Weights of a small transformer language model.
Size: 15 layers, width 512.
Architecture: RMSNorm before each block, rotary positions, no biases in attention or MLP, untied embeddings.
Training: a variant of Adam for these matrices, 8844 steps.
Each number is 500 + 50 x the weight over its row's rms, rounded and kept within 0 to 999. Layers, rows and columns count from 0. Numbers have three digits each. The size before them is the row's rms in percent of the matrix's.

# layer 5 MLP gate, 1344x512, rms 0.0288, rows 806-822, columns 0-127
098:480486533529470523518467422463514505457425503402488483487467510452552424465593456474524429508611534541487525570393460545511547476594639472403472504498482504469497442478643583400502462583569484450555444440391452540537403465575475481491449453570627551468474523541406419477570467439584535627452447456572503453536479491475557483554557470517546514502468457504457498484452473504435553477567
099:502513533481535511501424509581420443446532434524485515534513512502492374406430586483513524418461523507543423540498455464446536456374487532502478452558555433471543504547554501519420395553509486530441503555484471510500540488500477538412571511503446480511472540460450532528517496507355530458552468527468511584468424553506452516503515534471512523449484521406511490520551506499543511493481
098:528425467514500502507600570560478465554573527467563453522407468496497476593510506453479518562439472462499469573520486564494536499491433476443480538480464528500536519471467482555515554443511611446452457578546474569429461518414544473511484409502468383437510574440460425482512533493550572466528508510533498488395556522558541506542441489376534483544501519475436611453526558414542479540505
096:511431532452506494476433565583562483464516474456530491537582470505512502518512475460424519477473409472466447431438536409500510525406506463471545443553499536494445555407462462543473504388441473470498479477572560552495648546558503454493503472476485459491460525525541595484480452446497536454592501539470440618524523506488470526401462552546486622499522579553469608454525544513500489534533
096:541530460489530461444513576507513570497509547532493492576587474511581459451455522548493558507486468536509493487556488509528512544520464592407505456522453547518509515442435512611487423485521501542603376478501486444530554555589510463546491535536492475500479491605621500431521435511406463525484514513524537582567398513480480529503501442467442549501471561433560561473571445446503499455438
100:586477471600480504446394501429502479465479437497479476467518519397550477381536468444518494469512513515476497461455598487441487491623598533441567413566470439516474513463525498418502414487554556505580507435617516530638573577550430499515472599516492473469538395564479483444472529454552507410488392470490554487431536510511455518523562462511542404448368555510505551462384497571474397464549
097:414531489531452566504639461483457562422524577506493584519460543526535553541542523498516502555489530536532542493538436576568467380566517619463556534510582445516431501500533522509437473602489523502505461551376496515446423520486530506524494481566481553506503468535541422410508473495530518413461433543384488596505441478502589314543510485561528615511561471482633559466515516498539523440518
102:483489470488535389535490490463465470446496473522440495537423468543518513462504458452388477433444520567525505485547463529558502560430562506514394552449521503475514477501547515436446532522489488476567405386513516465502417467548513548448540543485514520474530579673559471510493449557548460445491593445491478464520479490498510607553615385474443486513581477497525466494463522460467460462572
092:534509515572590463441477473532516550534513430448524442448416400494490442429528531414528473448526517511539531428447546531447437454509442434530453421534471369508449537473446515511511502563549522359448477560442548514461465429436554527463555460520473448450536449539571576521462478490461628564511531484533459530548416491444467494434457444496506528492522529503520534563504474442479432458484
096:542524474491384475476560459515469564474517439517475361499422523441479453511449488472503522469526438555546599592419491478492550502557609523512569484467458451428518489435459596417487479511411519492581491551386493482465525521456599543467414469497529500530499473526460468394517534434465468379538393492490470513390414442420437483495468480566480479428428432501517554516422525532459533477607
096:532450522486431485455479546483540478509517487568457443518431528497440498456460465500486522548418464540543542476397463562545481421528438547413544539590456461522466428488524586482462345432535489491586521543478424471494483498569486504521472601476501461477541536488507530527397619520453533430467569417511580429404506479484510467618588415560463479484510473523538532502469491472475508430503
096:502502424587575543585459559558443510620540501499566608581479497473480453460455557478478525510515500462511450485533478494517438498475527567561434573474526416460512468414603560564439540568508500587628436480542405462497567460488556497458504522435493530483492464413429475535443518409505471396611512551452494434476503476500502410498516549470499587432470507425445577529563499508460553463471
104:484450530497560421521424536514539353435515532543618479549515558496508536495626390529428459404527465522523573459554497513386548478340491549522423557502547534546491441589476490494510544460445434476515524478549566503445537523564452539496527513532487398515569553496487588491480568530524543541526537526537576512535458491457478484501481445462467446591571495446470540472503441462489505530493
102:518474488468567500466546580571524471494459525515448474570409493514551503564541466486439541419507517556548525481493571468573485462579484469534525490469459341576568559496464503471456435496457492477524539532432479385464484487488513430464563462497529422374455593547525475497475527537507490477586555551491506521540441445477489416505458396538538583474440451530540499392517491459492450474572
098:486493477557600494536466395529501427544489479379540489475534549418570469488496518498492486469477467419515599509534475647425509528507458486390606531534473556537490517515474382530512533471527492499504502459490532519417450580508554435495542467430524579470478574435568461458551415489515537648548577543543457526501537524478497517465425580545606413489545530492456422504522461543568495516586
102:495536551494527434528487546637568515483491554439517454547517479507479529493514469475504380464473621523500500543504470475517426514451422438473476524518443525480499459481539456588418505496513508410531518507490486522489439441515469489422490456546500554446541494555500457456529468441478498490594589542499423526444334405478553449475551422460548568402469437540481477452517451502492521612460
092:516517551531561498487527544607512489489569504517551454455526470509552449574597449522450543565516486528431479563486411533472557496555537575477551583464462502364478524512460422493415527551495489500511473566503495480528471556584579468493469479517501497460483580459480455380534409556471546596531558543479605517524528555419534454481395529496458591478386512584537587530532521566504411579541
# layer 5 MLP up, 1344x512, rms 0.029, rows 806-822, columns 0-127
098:517412549437541444609498490522484497464492503524486512427545483477500423497479459544467500530565523497508533540626448518460450516477463482529514421545527538476552601593478475596506540503480560486539513472505489517421489486561474487459476558554502466452498537552441461616512567505593439498510614478527474568485460549505512493465421471363495486519425477510490496404478502560502502533590
095:456552443436488499512512514466483527597517484530491564522508474543440486558545578510479556491579403483468361433569512494453504403448500551511404545474592471524506601484496432479473425558560464496539453502545405502564514423524509498455475492526455429455457529443571461452510571465521474529446621522545433515453530506398547535546630395483497505502459427488576559474451545502449452438517
100:483649498581424448556517536516494563439423420519542426610492469459484426510508430533543571498645493517473551504500434448458431524568473576564414464453529504416489445501497528530554514461560499472489436475436586428535450583431460516557431548585543497514507512604512545536464483508445478526495526458394498487435526449429437375571560541572558428515525443511551446487578505511442540496512
103:460584548502517527503547418512406514526440508590409492541374521470568389516517435539545545430585572541522612544599480525415509480469441540384473519400444453520523481583582549456530513568508534513477478478405541504473482481449477491572479544492425483562633529532499532465478473602511400551501461506483530454427570487495536411552568594437408461507513402412501457444553538460528445578497
093:568521560486606478561465503535439469515476508509552481434472480488545461522485497454557584619537545477542583532455559339472477538460398505561508522472596491432559457514506472539491607490465503463491497659540526429493594481585450463486424633486532507482518457491468411498509448457496441544540533530519474394431543445461560536524440585414576482501533525449504500577389547364424510393454
097:500466537532424500531552553591435554556620486521514598477418397527532499519472459505553434495443561511573595598487502500377511534487532481450517524500432486651502460624479599444485541528500389495525490560515484438474374530504509501592568534504518488498502479525552502461493465463458509558505375493462533492510578542495486565529542459486436542510499638577519452564446478447504507378494
096:496498549449485491576513472493529524469453533575480545380578439587531541520338464534447469530557522533444476594510513631548549487424512432508503531492456475556530544534470448555506513458476472476498477619520520450395446535526500487562480453487522514456516495408530483477539511570531516480442501435505549470445558447439475431477415508505489500542446513491418533527417469499521564502472
100:553501522542573493519614497535504523492567495422484586502429499592464474501460532468515545474400453482522487516593464437466524602512530550516433532502426538595491440538517432406524536550519457468584447516494421487600416480500484538582597421623445503444596508532485461455499441451513487460533436474471475469420462473445531470503638442527485491493409523555513514569431499491533515425494
089:576508464466477492516505608441465521425422477463475523523496533552538490537518460528581490484459539554476488553577476511555481423513569524424565571482513617477525425532468473536473512476462454547477559483544474421586546457484518474548525584441526483516456490546559535432531534559517456506559482505420484496432488454501495469601576489505425466509422500540619459468564521467525495504575
092:378434448502452490425581497546557519494552413528519483474538531466541547566402410436485509484491473441466512406511418485473527477563550388576479568544499555562493473421448505440456452451448492608492455479482502550439474453516584492518526511529517529559455442438442490503585507428562481463436425530548509518515452539439606494412505478581485480552505521431509540588455433495417586496569
095:504570460522483492492466478451495466572518442482558461524486459582476542507431560594473472484510414436503533580399382599547533488519513504363486510496463548523483547540576458473536490493518492556613480427505443532472441590515478537537486562479508454529583542441496460581515616397531490549443573466589550519478472561397498550521508451538560551468525489399572571576462483491580472553618
103:486483532530525437532568516458443545555574529603560614461475472436430481466431605485497544531447460437518447494481518550572415516516525588473555498543512474584467534442569580504466429583591509571595534539474520471433515493503491571438487435423446547495510455385455438550496527436532484467460450507471474435515423546534566532422464499497513458458390488430483470583465461498546545499423
100:397519505497490481565483438519486393485518499455576443539470550430509513470562507491499439418476569553486418400543481549494604438433512611552535419562536555541515478479572413529396418512451468449493503510449494511509477450445521490438539555474441476528446589564543541512544530450461418494536526452498472519567492407498399459506459439460489518549478541421474537442399412476469548573564
101:492486546476547454507489556529564473468493516599515489494536531451525512463564522475545437520497474504486521509541555474558590633556502450514471475443488448526436524586505527492470487469426508515518499487490440529530479525465481506472563533469489563472515471578434443488575526520461530600487527520517535565501494459524415475507581457498498526498516456482373537583519449467404398540446
095:431434469466445484505406510459556566608491470548487594452497592497545501495447469522534526483492485465562588470535496466521458608551537578454440560457513418604533538486571487529546463399520523557475518436535529536586425470508471439454476460448630547538494426396605487496563490528393466552443473471420486503491462488591608594468542537564481580481627426475498407549482569496499508368485
098:535482461494561632419544449439485504526557485562573521366496543487493487530462577442600500493469509482461401504457490494582484425589609409518521488509497457489555515462420530392513521495494424528512569562456491486586511546571514471487477455571542517426470439531482467509447473505505498485564445459412537448506477547456526504526547564531482413475389487520497502461439509531527575557584
093:499482539431476454450517556452442489497423465460425504533465517506520541483447545512582495404486575504581498524527448464524431503490476513489460476556482391598459481474551546530523488425586465444537529420519494532490558502601462504589523518527491476502529413527503543531455492499507485410512371439453456457457452483524517472504629472550449477466446534482515514492579550460476525501504
# layer 5 MLP down (transposed), 1344x512, rms 0.0261, rows 806-822, columns 0-127
100:489478469492354546494524501458536515489490518449486570493484548496549582473521503435487470510488571556521506491398543492546498469536547547560499464483427547539444401399542566357458487535537530513484565468409483501506586469595512530493513422569575500495527488477471426452565420521501555493481476447550438490428536414463496438506576528540441526506518454486423506583420514486418615477458
097:424418543569461452465503480465532527413452545416526432533477519453502609532534525523518487524594509500481623571447467494516502554544512412507584532509472526512544452506486587447550691452433510489533457462394606473511451489468510469582435498478527560529563480546489528546512472459522510469543401493507434454508574412533521465495437600519521442503537540494421480533477487450543475443489
101:468599543432486460513520579491432496572511464453600503554464522490463395585497511479559543566404479491476570581522481533438518497535484479391379482441487588421538534490453421526527529470480598483468441492515551485511471520454560545547510454556460501390530535499547511458517478467487565554473451488528411507472659484428535436482426518459559527545500473479463603496524518494533511488432
095:495482523452536454565440511578464479488534452437581499552579468589447502506507491522459518528529441555464442490406550379494540455426495490518620436510474532476516481444435459547550409449441441501485450475550535543519605508542512456488541524532466431544508566567513514511488517472477503479586473542512522645508515469530513531422477530533568620498493511503445502447477547585501485524452
094:577424432417483490549504509583624474415515546511470528464464373509599542487450473475401522475554596558477518485537512580529412573503444444492463441480435438498449552473610504505472542591528565427415473553511530584513576575533539546492495555566503547483384449528611431428504424530493639499462509502543400552528528524597537526468588515519466438435510502499497454431509528511518472503441
099:510363577444512527553418440545456391535438562461433502444514599469527501489512508507457533477543624594456473370574495515532466510579526558554560463468491509372467512481524538497462508442448486489558498446479371549515620530545488518502402461510519473510541512465445485524528495464524469403481622462601524580443468557588474497463478550388461510463440452587554512549530489533445420555492
099:439524534511498474482523500538523493648452515441447503606430496425475440501511476537511447442439464377507471534491422434522545609501441496506478442509523434486427536410549574462478600503554451527509502421546424473538629539536446562497610559441477509603489439478460473539502476561511569447477565519512505488532533437540458587491571423460479511467441467545507493512507567489461478558433
102:550503466539641566408553490559510538479577447510512548530441501472542505629527512555494539542499339490480606446462499415492463429569538429548552514482569576448500516459499485587542530455526426552452541490544444551477562545473439485550477521448466440455501383424485559461483457503491446541493412570476481538525485522474515395487344555500506526426465525454541465501488486463445508540419
094:558445561466576447489521474515537531479544455477575467445431463497487447489517498410503485495568471461521496439463559517427422457532414464521477485528491367502431563431477428504503479557522530399461402543467598506456518467482566503503557529554442426551467449527556570466458467551452639559457526514531443519465411428489450534488438459499463519447541452451513484548465493416500467520461
094:581517590490525508443467521504540459541548576596493564528469489522477514455572528538543439517469545429479442468477514585590451543480396506402531485413520550454442515502592490489494503539593434499473508531605510451496458557511458532472499476508417574515420556525621470530437500587544510562513577431499552517581524449554461523549527494360504527453505490494504453435477530521473413532433
096:392522479580517452553538432513488578519541521421505519444524545499506432528511542480467513448518578434445452539490518382509472533534579411503481436452480503540406518543488498504537565474482521486427527448513555578536515530477513488466518389566493528490440476551550507430554430455609468583566394553447465479570524496518452519422508499495524597512479512500598491485549547530439487497465
099:541478544464395466365547513455551502387426523465484360487576517568560540481567405458513478506463543515495538533427459541502528475524490468468599496495485599522484568526412478460527463433482441452445524500541596542464464498521479491534480511522517468548581554564536597464522489575473510654429481499550514534470494433554531581520542486501501469557596452544494493478469516459586422570546
103:504480472524534472360550561486497538442540518445429548432551425519416509458500606449436431479476447495446467538508447454538440521457428470520542505565458492505465476515430540433490504461509571547440567524502469502508499545452545460454469531537489503486599377465430524542556468491458542450500458469451520436555524601515494553473594486601522525451510371510515495582467455532529401508522
104:468620570407475517507500498573440487479390551616486477468538525476437496551423486541606552622527553528521558469564520549502401549476511518521496473504491548503526569516412481447415477580568502544436478500500416476517494485448476496551475574362472467453485413450520501391519509503457405564457493513426574595526532386506519523519562517476521578549463527501529441611526505405426413458427
097:520585487498500474487549500469476483461477511554530492552452408527412534430500401445498428444390537490519422548452484522548521444431474524468438493491552536466455504515518543454517511581570441406478540563516451510433655412538501605581465419545497478486482485514440520536415511502492555414595519525559569542465515410455462411519482437442460518511437518547529593440507481434491473554477
101:466466463523573464622566475477576567363541476486507477480583441449521429590426400516428481570568527544552502571502508525392390514492452466426471548485536591498552550426508502562457473604540451467452506472484549458466472489518529453503446540559599536545475471428526529562568535457537452569469456511550509557585469480469454551523446468469554491516474481513490343530488430553499538504467
097:595512556499540488526537546554541453530585544447497420415557447471543435513535434493494474568539491514403508551502368565440584474591574559520536557552573477427476563543443359461432543492614463458471538542504472505537467573578499455490496557527486508435508501477494403472520427489522492571473586490452557552457482578400518445468373558502510622440379597557513573537572494607511485539500